Each number is 50 + 15 x the weight over the matrix's rms, rounded and kept within 0 to 99. Layers, rows and columns count from 0.

# layer 10 MLP up, 256x64, rms 0.525, rows 0-50, columns 0-63
58 64 76 37 60 66 29 41 66 47 32 30 37 28 51 76 68 29 40 66 64 47 58 48 71 62 49 45 26 02 50 26 66 61 60 45 76 59 61 42 53 56 45 44 46 39 46 64 65 46 43 30 48 44 48 64 30 45 30 63 60 30 40 61
51 47 67 32 53 66 23 61 37 66 21 68 64 39 64 44 68 40 35 59 42 71 44 51 55 20 53 57 56 45 42 51 47 57 32 16 66 61 58 50 32 59 35 89 52 64 50 61 71 65 46 69 41 54 37 25 50 43 23 48 62 42 99 59
83 45 68 50 53 42 70 39 27 45 49 50 01 60 39 41 53 62 37 49 51 89 71 12 41 45 71 43 68 55 74 33 49 58 53 58 61 55 93 62 41 57 56 62 33 46 61 53 39 38 43 71 51 53 53 44 63 48 54 52 62 31 69 73
62 12 70 41 68 52 39 51 16 53 31 32 75 59 65 53 31 24 45 68 28 50 41 70 54 52 35 55 60 34 64 67 46 59 37 75 50 58 47 66 21 51 57 36 57 25 64 45 34 62 76 70 35 40 21 50 40 34 32 56 47 56 59 53
70 45 61 70 39 27 66 33 60 75 37 57 53 48 73 50 78 42 26 60 38 53 54 61 55 44 42 42 54 34 67 35 44 54 50 17 40 50 50 87 36 39 34 58 73 32 48 72 66 60 56 30 46 68 56 36 67 64 44 82 43 28 38 51
45 63 30 35 51 68 52 33 30 33 45 52 22 64 61 59 46 60 49 33 11 62 31 54 75 50 64 45 45 51 22 62 42 50 32 56 60 68 48 50 24 62 63 29 50 41 60 72 48 67 78 78 47 50 33 66 33 54 72 56 40 60 33 34
35 24 45 63 45 52 31 72 43 62 32 61 75 44 31 46 53 42 84 43 60 54 50 44 52 69 55 68 53 38 44 27 43 16 54 78 69 52 52 53 48 56 43 27 61 45 45 45 37 17 43 59 33 58 53 24 57 29 38 58 53 68 72 53
64 26 39 60 35 44 89 81 52 40 57 50 50 37 54 38 38 24 69 46 76 32 59 42 41 52 51 41 19 14 61 32 44 69 24 64 30 27 55 59 49 52 52 47 51 54 52 45 26 49 28 64 55 70 39 52 36 32 32 47 68 44 39 50
45 72 57 72 49 35 63 41 34 36 77 56 45 75 60 49 30 62 46 41 20 47 35 58 75 64 39 66 35 29 51 46 45 36 37 46 66 37 34 74 63 57 36 37 33 47 49 39 26 51 45 67 81 28 61 35 48 65 33 31 68 48 58 47
41 38 32 29 51 47 38 23 47 52 41 58 80 50 33 45 56 61 63 53 39 57 73 53 62 66 82 16 31 47 50 72 58 59 40 44 67 23 54 63 51 69 46 35 23 59 61 35 51 43 47 66 44 59 34 35 33 40 50 46 23 40 45 50
46 65 53 51 57 31 70 36 28 10 51 56 46 71 56 70 34 54 60 60 45 36 70 69 60 53 70 48 43 51 44 31 37 53 49 50 45 69 74 26 70 64 45 48 61 38 11 67 76 38 38 43 49 40 38 15 36 48 39 44 34 47 67 31
43 59 25 77 45 39 56 56 64 40 47 43 39 58 44 70 72 44 53 55 44 56 63 92 52 66 55 53 14 48 42 84 59 32 59 43 53 39 56 43 65 28 41 61 83 44 28 39 82 42 48 60 60 49 26 30 59 44 45 79 55 39 45 53
40 48 65 57 43 38 61 36 46 33 33 47 46 51 43 63 64 62 52 55 45 46 45 60 42 67 47 27 32 53 41 21 55 52 62 32 52 42 55 38 44 36 59 66 65 51 55 73 29 74 30 80 41 52 58 69 48 45 69 25 67 46 53 25
33 60 37 32 55 57 54 49 20 71 54 38 64 43 50 59 50 53 54 39 37 28 36 59 55 54 70 20 42 41 71 61 44 37 60 51 52 69 52 70 43 38 70 37 29 59 50 75 37 69 33 68 58 29 42 32 48 35 46 08 69 44 52 52
41 55 33 46 32 45 48 38 47 50 10 62 51 36 23 37 47 19 60 57 58 36 39 32 55 58 30 65 60 46 23 76 45 25 45 44 61 64 55 51 61 82 37 47 40 57 50 29 32 65 53 82 48 60 30 48 49 50 64 56 56 56 53 45
51 46 29 30 45 34 53 59 31 11 57 38 45 42 37 49 62 43 32 40 39 41 59 17 35 51 48 59 42 37 14 35 75 58 52 65 33 41 47 58 45 60 50 45 33 58 49 73 54 23 52 37 29 63 46 45 75 31 31 70 41 47 36 09
55 38 57 36 44 66 22 76 41 40 32 68 40 47 67 49 63 45 39 49 36 66 66 52 77 35 46 43 53 39 58 29 27 58 25 64 67 29 37 34 47 16 32 31 44 62 60 53 45 62 38 50 39 24 55 62 52 67 31 62 46 57 46 38
15 27 61 34 52 44 42 54 40 64 41 59 15 34 54 39 46 14 23 22 45 57 50 56 71 48 88 63 53 68 50 19 62 54 58 40 40 62 43 93 40 75 28 42 69 52 62 67 50 49 48 56 62 38 25 43 51 51 36 48 31 41 43 47
39 76 53 56 36 38 48 40 56 38 43 34 57 54 55 52 34 48 62 64 55 47 52 24 37 82 43 74 42 39 46 30 22 66 62 57 53 36 64 61 11 76 62 48 30 27 36 57 67 45 51 64 52 71 32 22 56 57 59 63 74 48 33 42
51 77 67 40 56 46 63 68 24 20 55 43 48 27 37 72 42 62 35 67 60 46 56 54 57 61 35 53 28 62 51 31 57 34 58 70 51 46 68 58 58 69 75 41 36 46 37 66 73 24 36 46 26 41 43 61 52 66 11 43 58 77 42 50
34 52 62 58 71 23 57 64 36 30 51 48 51 44 43 63 78 55 41 71 30 46 56 10 72 40 36 62 82 65 54 59 40 42 59 60 55 46 78 59 51 32 57 24 27 32 33 37 39 66 56 57 60 31 40 45 43 43 63 54 68 56 39 69
33 50 58 31 32 52 49 70 21 76 37 58 66 36 28 48 29 46 52 51 46 48 63 54 70 48 47 45 40 57 46 56 62 47 45 46 39 75 61 38 27 57 19 49 13 27 68 23 42 56 80 65 32 65 58 77 38 67 41 22 50 71 49 40
51 42 68 13 57 70 31 42 80 74 28 48 46 43 44 72 67 74 15 50 59 65 43 57 39 40 63 62 32 49 75 19 62 43 40 69 60 44 59 60 71 43 41 47 56 54 48 58 41 51 27 44 64 64 33 05 52 58 49 47 45 74 44 48
64 69 35 56 57 54 72 54 53 75 38 42 43 42 27 68 71 59 33 42 71 65 68 47 66 33 48 53 62 39 62 44 62 46 51 44 55 34 55 79 51 24 66 80 35 49 45 84 40 48 78 47 49 51 57 39 54 40 55 38 47 44 34 21
31 60 28 29 72 28 88 67 64 54 40 64 54 57 53 56 44 57 51 49 43 62 73 62 35 47 72 35 49 60 31 50 57 51 59 34 49 73 47 48 62 75 26 50 69 37 69 60 35 34 53 58 51 77 21 28 64 44 59 79 54 53 30 42
50 33 42 43 34 65 52 64 32 65 68 60 38 50 67 44 28 36 53 58 24 54 39 54 62 35 61 62 68 46 52 27 24 74 43 71 34 50 21 55 41 34 67 25 59 65 32 59 50 35 33 70 51 67 35 35 48 38 31 42 59 22 79 54
55 35 47 64 31 34 39 35 64 68 51 40 24 42 59 59 40 56 61 32 47 46 55 51 61 62 45 63 46 23 59 64 67 59 35 51 64 35 79 32 46 60 61 46 65 52 39 60 58 61 77 54 20 50 28 43 71 57 42 72 58 58 53 42
20 56 23 30 60 53 52 55 41 51 53 42 31 39 54 63 50 41 57 72 54 37 70 75 36 47 47 62 37 28 47 62 52 65 37 59 76 51 42 35 54 06 49 36 53 49 64 59 15 50 17 54 48 17 74 39 35 51 41 33 48 39 42 40
48 44 57 55 87 50 32 39 41 63 34 68 38 22 44 53 21 44 48 55 46 32 50 48 47 82 65 57 43 15 65 38 69 52 54 48 44 60 64 41 67 52 45 64 66 47 51 51 77 37 32 65 39 27 39 45 56 72 58 59 60 52 51 52
61 25 43 28 35 42 44 43 78 40 57 35 51 41 57 34 49 54 45 62 51 73 75 70 45 60 60 49 26 45 29 62 55 76 65 56 65 74 68 39 45 34 52 52 29 33 47 31 64 38 37 64 55 71 48 43 70 50 59 71 60 50 34 47
44 56 55 41 14 50 53 57 48 46 61 50 39 14 53 42 50 36 13 50 63 72 55 50 71 59 44 60 54 42 65 21 51 66 48 71 68 42 57 25 74 47 48 32 34 73 34 53 51 51 49 75 40 55 76 47 37 34 60 43 70 63 39 43
49 47 21 47 46 57 39 40 54 84 43 41 54 45 39 79 70 44 37 42 59 45 61 53 78 68 41 46 51 47 36 65 71 19 38 57 63 41 26 44 52 29 16 61 55 56 52 85 54 57 28 26 28 81 43 39 53 58 61 83 46 72 36 46
53 35 52 40 47 63 63 65 32 23 58 77 24 31 61 56 40 58 46 60 51 30 50 49 37 23 42 58 54 37 56 40 58 48 43 18 45 48 48 29 50 35 29 40 16 49 26 64 24 26 44 70 48 58 42 66 30 52 12 62 44 56 47 77
47 54 52 42 68 60 60 43 62 89 64 73 52 58 69 57 67 60 63 41 25 74 54 43 23 78 58 49 65 56 36 61 64 45 70 37 46 67 89 55 61 46 47 59 29 51 55 68 54 46 53 63 47 49 44 40 45 66 55 38 54 32 68 43
63 82 50 42 41 46 55 55 47 40 41 33 43 59 63 63 51 31 45 72 45 82 39 61 59 81 48 62 55 27 38 24 55 70 71 50 42 68 55 42 53 16 52 75 31 36 31 39 67 44 31 46 35 33 52 46 20 38 52 44 47 26 49 54
35 62 41 43 57 45 43 77 25 44 64 64 24 54 52 70 58 38 45 29 35 53 54 38 77 31 40 64 54 36 64 60 57 41 15 70 51 54 79 49 62 28 54 54 66 45 68 53 59 43 52 57 88 36 37 65 23 30 59 38 86 49 51 59
52 20 18 17 71 27 90 42 32 46 35 56 45 43 43 61 41 46 38 53 44 34 77 67 52 70 51 33 65 47 48 26 49 55 46 37 58 69 54 55 58 26 42 42 45 71 75 30 48 33 58 49 72 48 37 53 68 54 64 40 43 41 15 12
70 71 54 42 31 45 56 25 68 46 32 67 51 13 43 63 72 44 49 53 30 65 72 49 99 66 41 79 51 55 59 48 63 41 40 29 71 66 35 62 59 85 46 58 57 63 72 34 29 52 57 52 50 29 63 42 51 50 34 13 58 54 31 56
38 37 41 52 64 32 42 77 59 41 53 76 45 55 34 54 63 39 39 78 54 57 60 33 47 58 69 46 40 42 54 69 41 64 57 68 25 51 15 45 41 44 53 20 51 56 48 72 67 78 51 75 59 68 36 08 47 37 42 56 44 40 61 50
57 76 33 35 71 30 75 83 39 59 60 58 29 59 68 61 37 16 36 30 58 44 80 55 47 45 45 38 64 31 64 22 42 40 47 25 45 28 51 37 43 24 50 55 38 72 61 82 49 36 45 56 63 51 40 27 42 53 38 57 55 49 46 20
53 36 67 30 32 30 44 97 39 68 29 78 15 33 45 68 52 57 54 43 73 74 47 52 58 67 64 36 44 36 61 40 62 51 47 44 37 64 56 59 61 54 47 43 48 46 23 53 65 54 63 57 55 52 61 66 49 47 36 49 50 24 32 66
31 44 37 53 37 51 43 66 47 41 25 39 55 55 28 52 36 18 64 47 43 51 55 59 29 74 56 48 36 42 53 68 74 36 53 69 46 50 54 35 33 70 59 66 20 36 25 38 64 37 41 38 38 77 39 62 81 79 31 57 60 63 63 52
56 47 27 46 45 47 47 28 57 50 65 60 23 48 30 33 33 52 41 54 28 59 78 31 73 17 58 75 55 59 74 28 45 14 37 53 58 70 64 47 34 42 62 59 37 40 44 66 72 49 49 43 57 64 53 43 53 64 48 63 37 53 60 23
43 26 52 62 52 71 28 72 49 35 57 52 54 50 61 22 40 41 34 63 53 32 74 31 68 56 58 89 21 62 52 51 54 39 31 53 34 53 29 48 41 44 42 73 60 56 53 67 43 56 44 55 49 55 39 60 42 63 37 37 80 32 42 69
51 27 38 32 47 35 52 54 46 38 46 55 47 48 36 35 34 26 34 73 59 54 30 58 55 41 72 39 34 53 66 57 33 41 76 56 38 57 57 53 17 54 39 27 58 49 33 30 65 47 34 90 39 56 42 54 42 27 05 63 36 55 54 55
69 31 41 56 51 65 66 73 42 53 60 37 62 49 71 62 33 60 45 44 46 28 93 44 28 63 37 64 50 39 23 49 64 63 41 40 61 46 24 75 24 44 57 44 37 29 52 37 30 37 51 48 61 60 66 43 64 48 29 62 68 47 49 68
52 36 60 83 49 35 55 53 64 50 40 45 74 55 30 51 84 34 37 54 30 30 49 52 56 48 66 41 34 46 45 51 72 52 43 36 53 68 16 42 29 45 36 42 74 48 61 58 68 43 37 70 33 39 26 42 46 51 53 34 44 26 47 37
43 37 44 43 26 43 67 51 56 51 48 34 72 41 45 40 37 40 52 25 36 49 71 39 65 85 45 47 48 49 48 66 43 54 52 66 39 48 59 58 47 50 42 66 34 47 45 41 43 54 57 50 94 40 10 37 13 53 46 35 77 58 19 29
42 41 32 27 60 76 38 41 59 45 42 52 54 44 39 52 35 56 24 37 43 56 41 92 82 29 53 44 44 38 60 57 16 43 31 53 44 34 66 22 44 68 44 52 45 62 74 70 40 51 40 45 56 63 54 15 42 61 41 37 63 32 45 48
31 58 32 55 39 67 63 61 22 49 66 56 52 62 22 65 41 60 33 51 49 42 51 66 28 49 80 59 66 47 60 61 47 48 38 38 35 51 37 37 35 57 55 53 39 39 19 42 28 50 55 42 60 74 45 07 39 17 23 39 66 43 59 48
27 42 61 67 54 30 43 58 66 39 69 31 31 33 41 43 41 48 37 73 35 59 58 43 34 28 51 40 59 18 59 54 41 22 56 53 42 30 55 59 46 52 53 41 20 49 16 65 58 68 71 49 37 49 51 54 32 63 49 35 65 40 08 62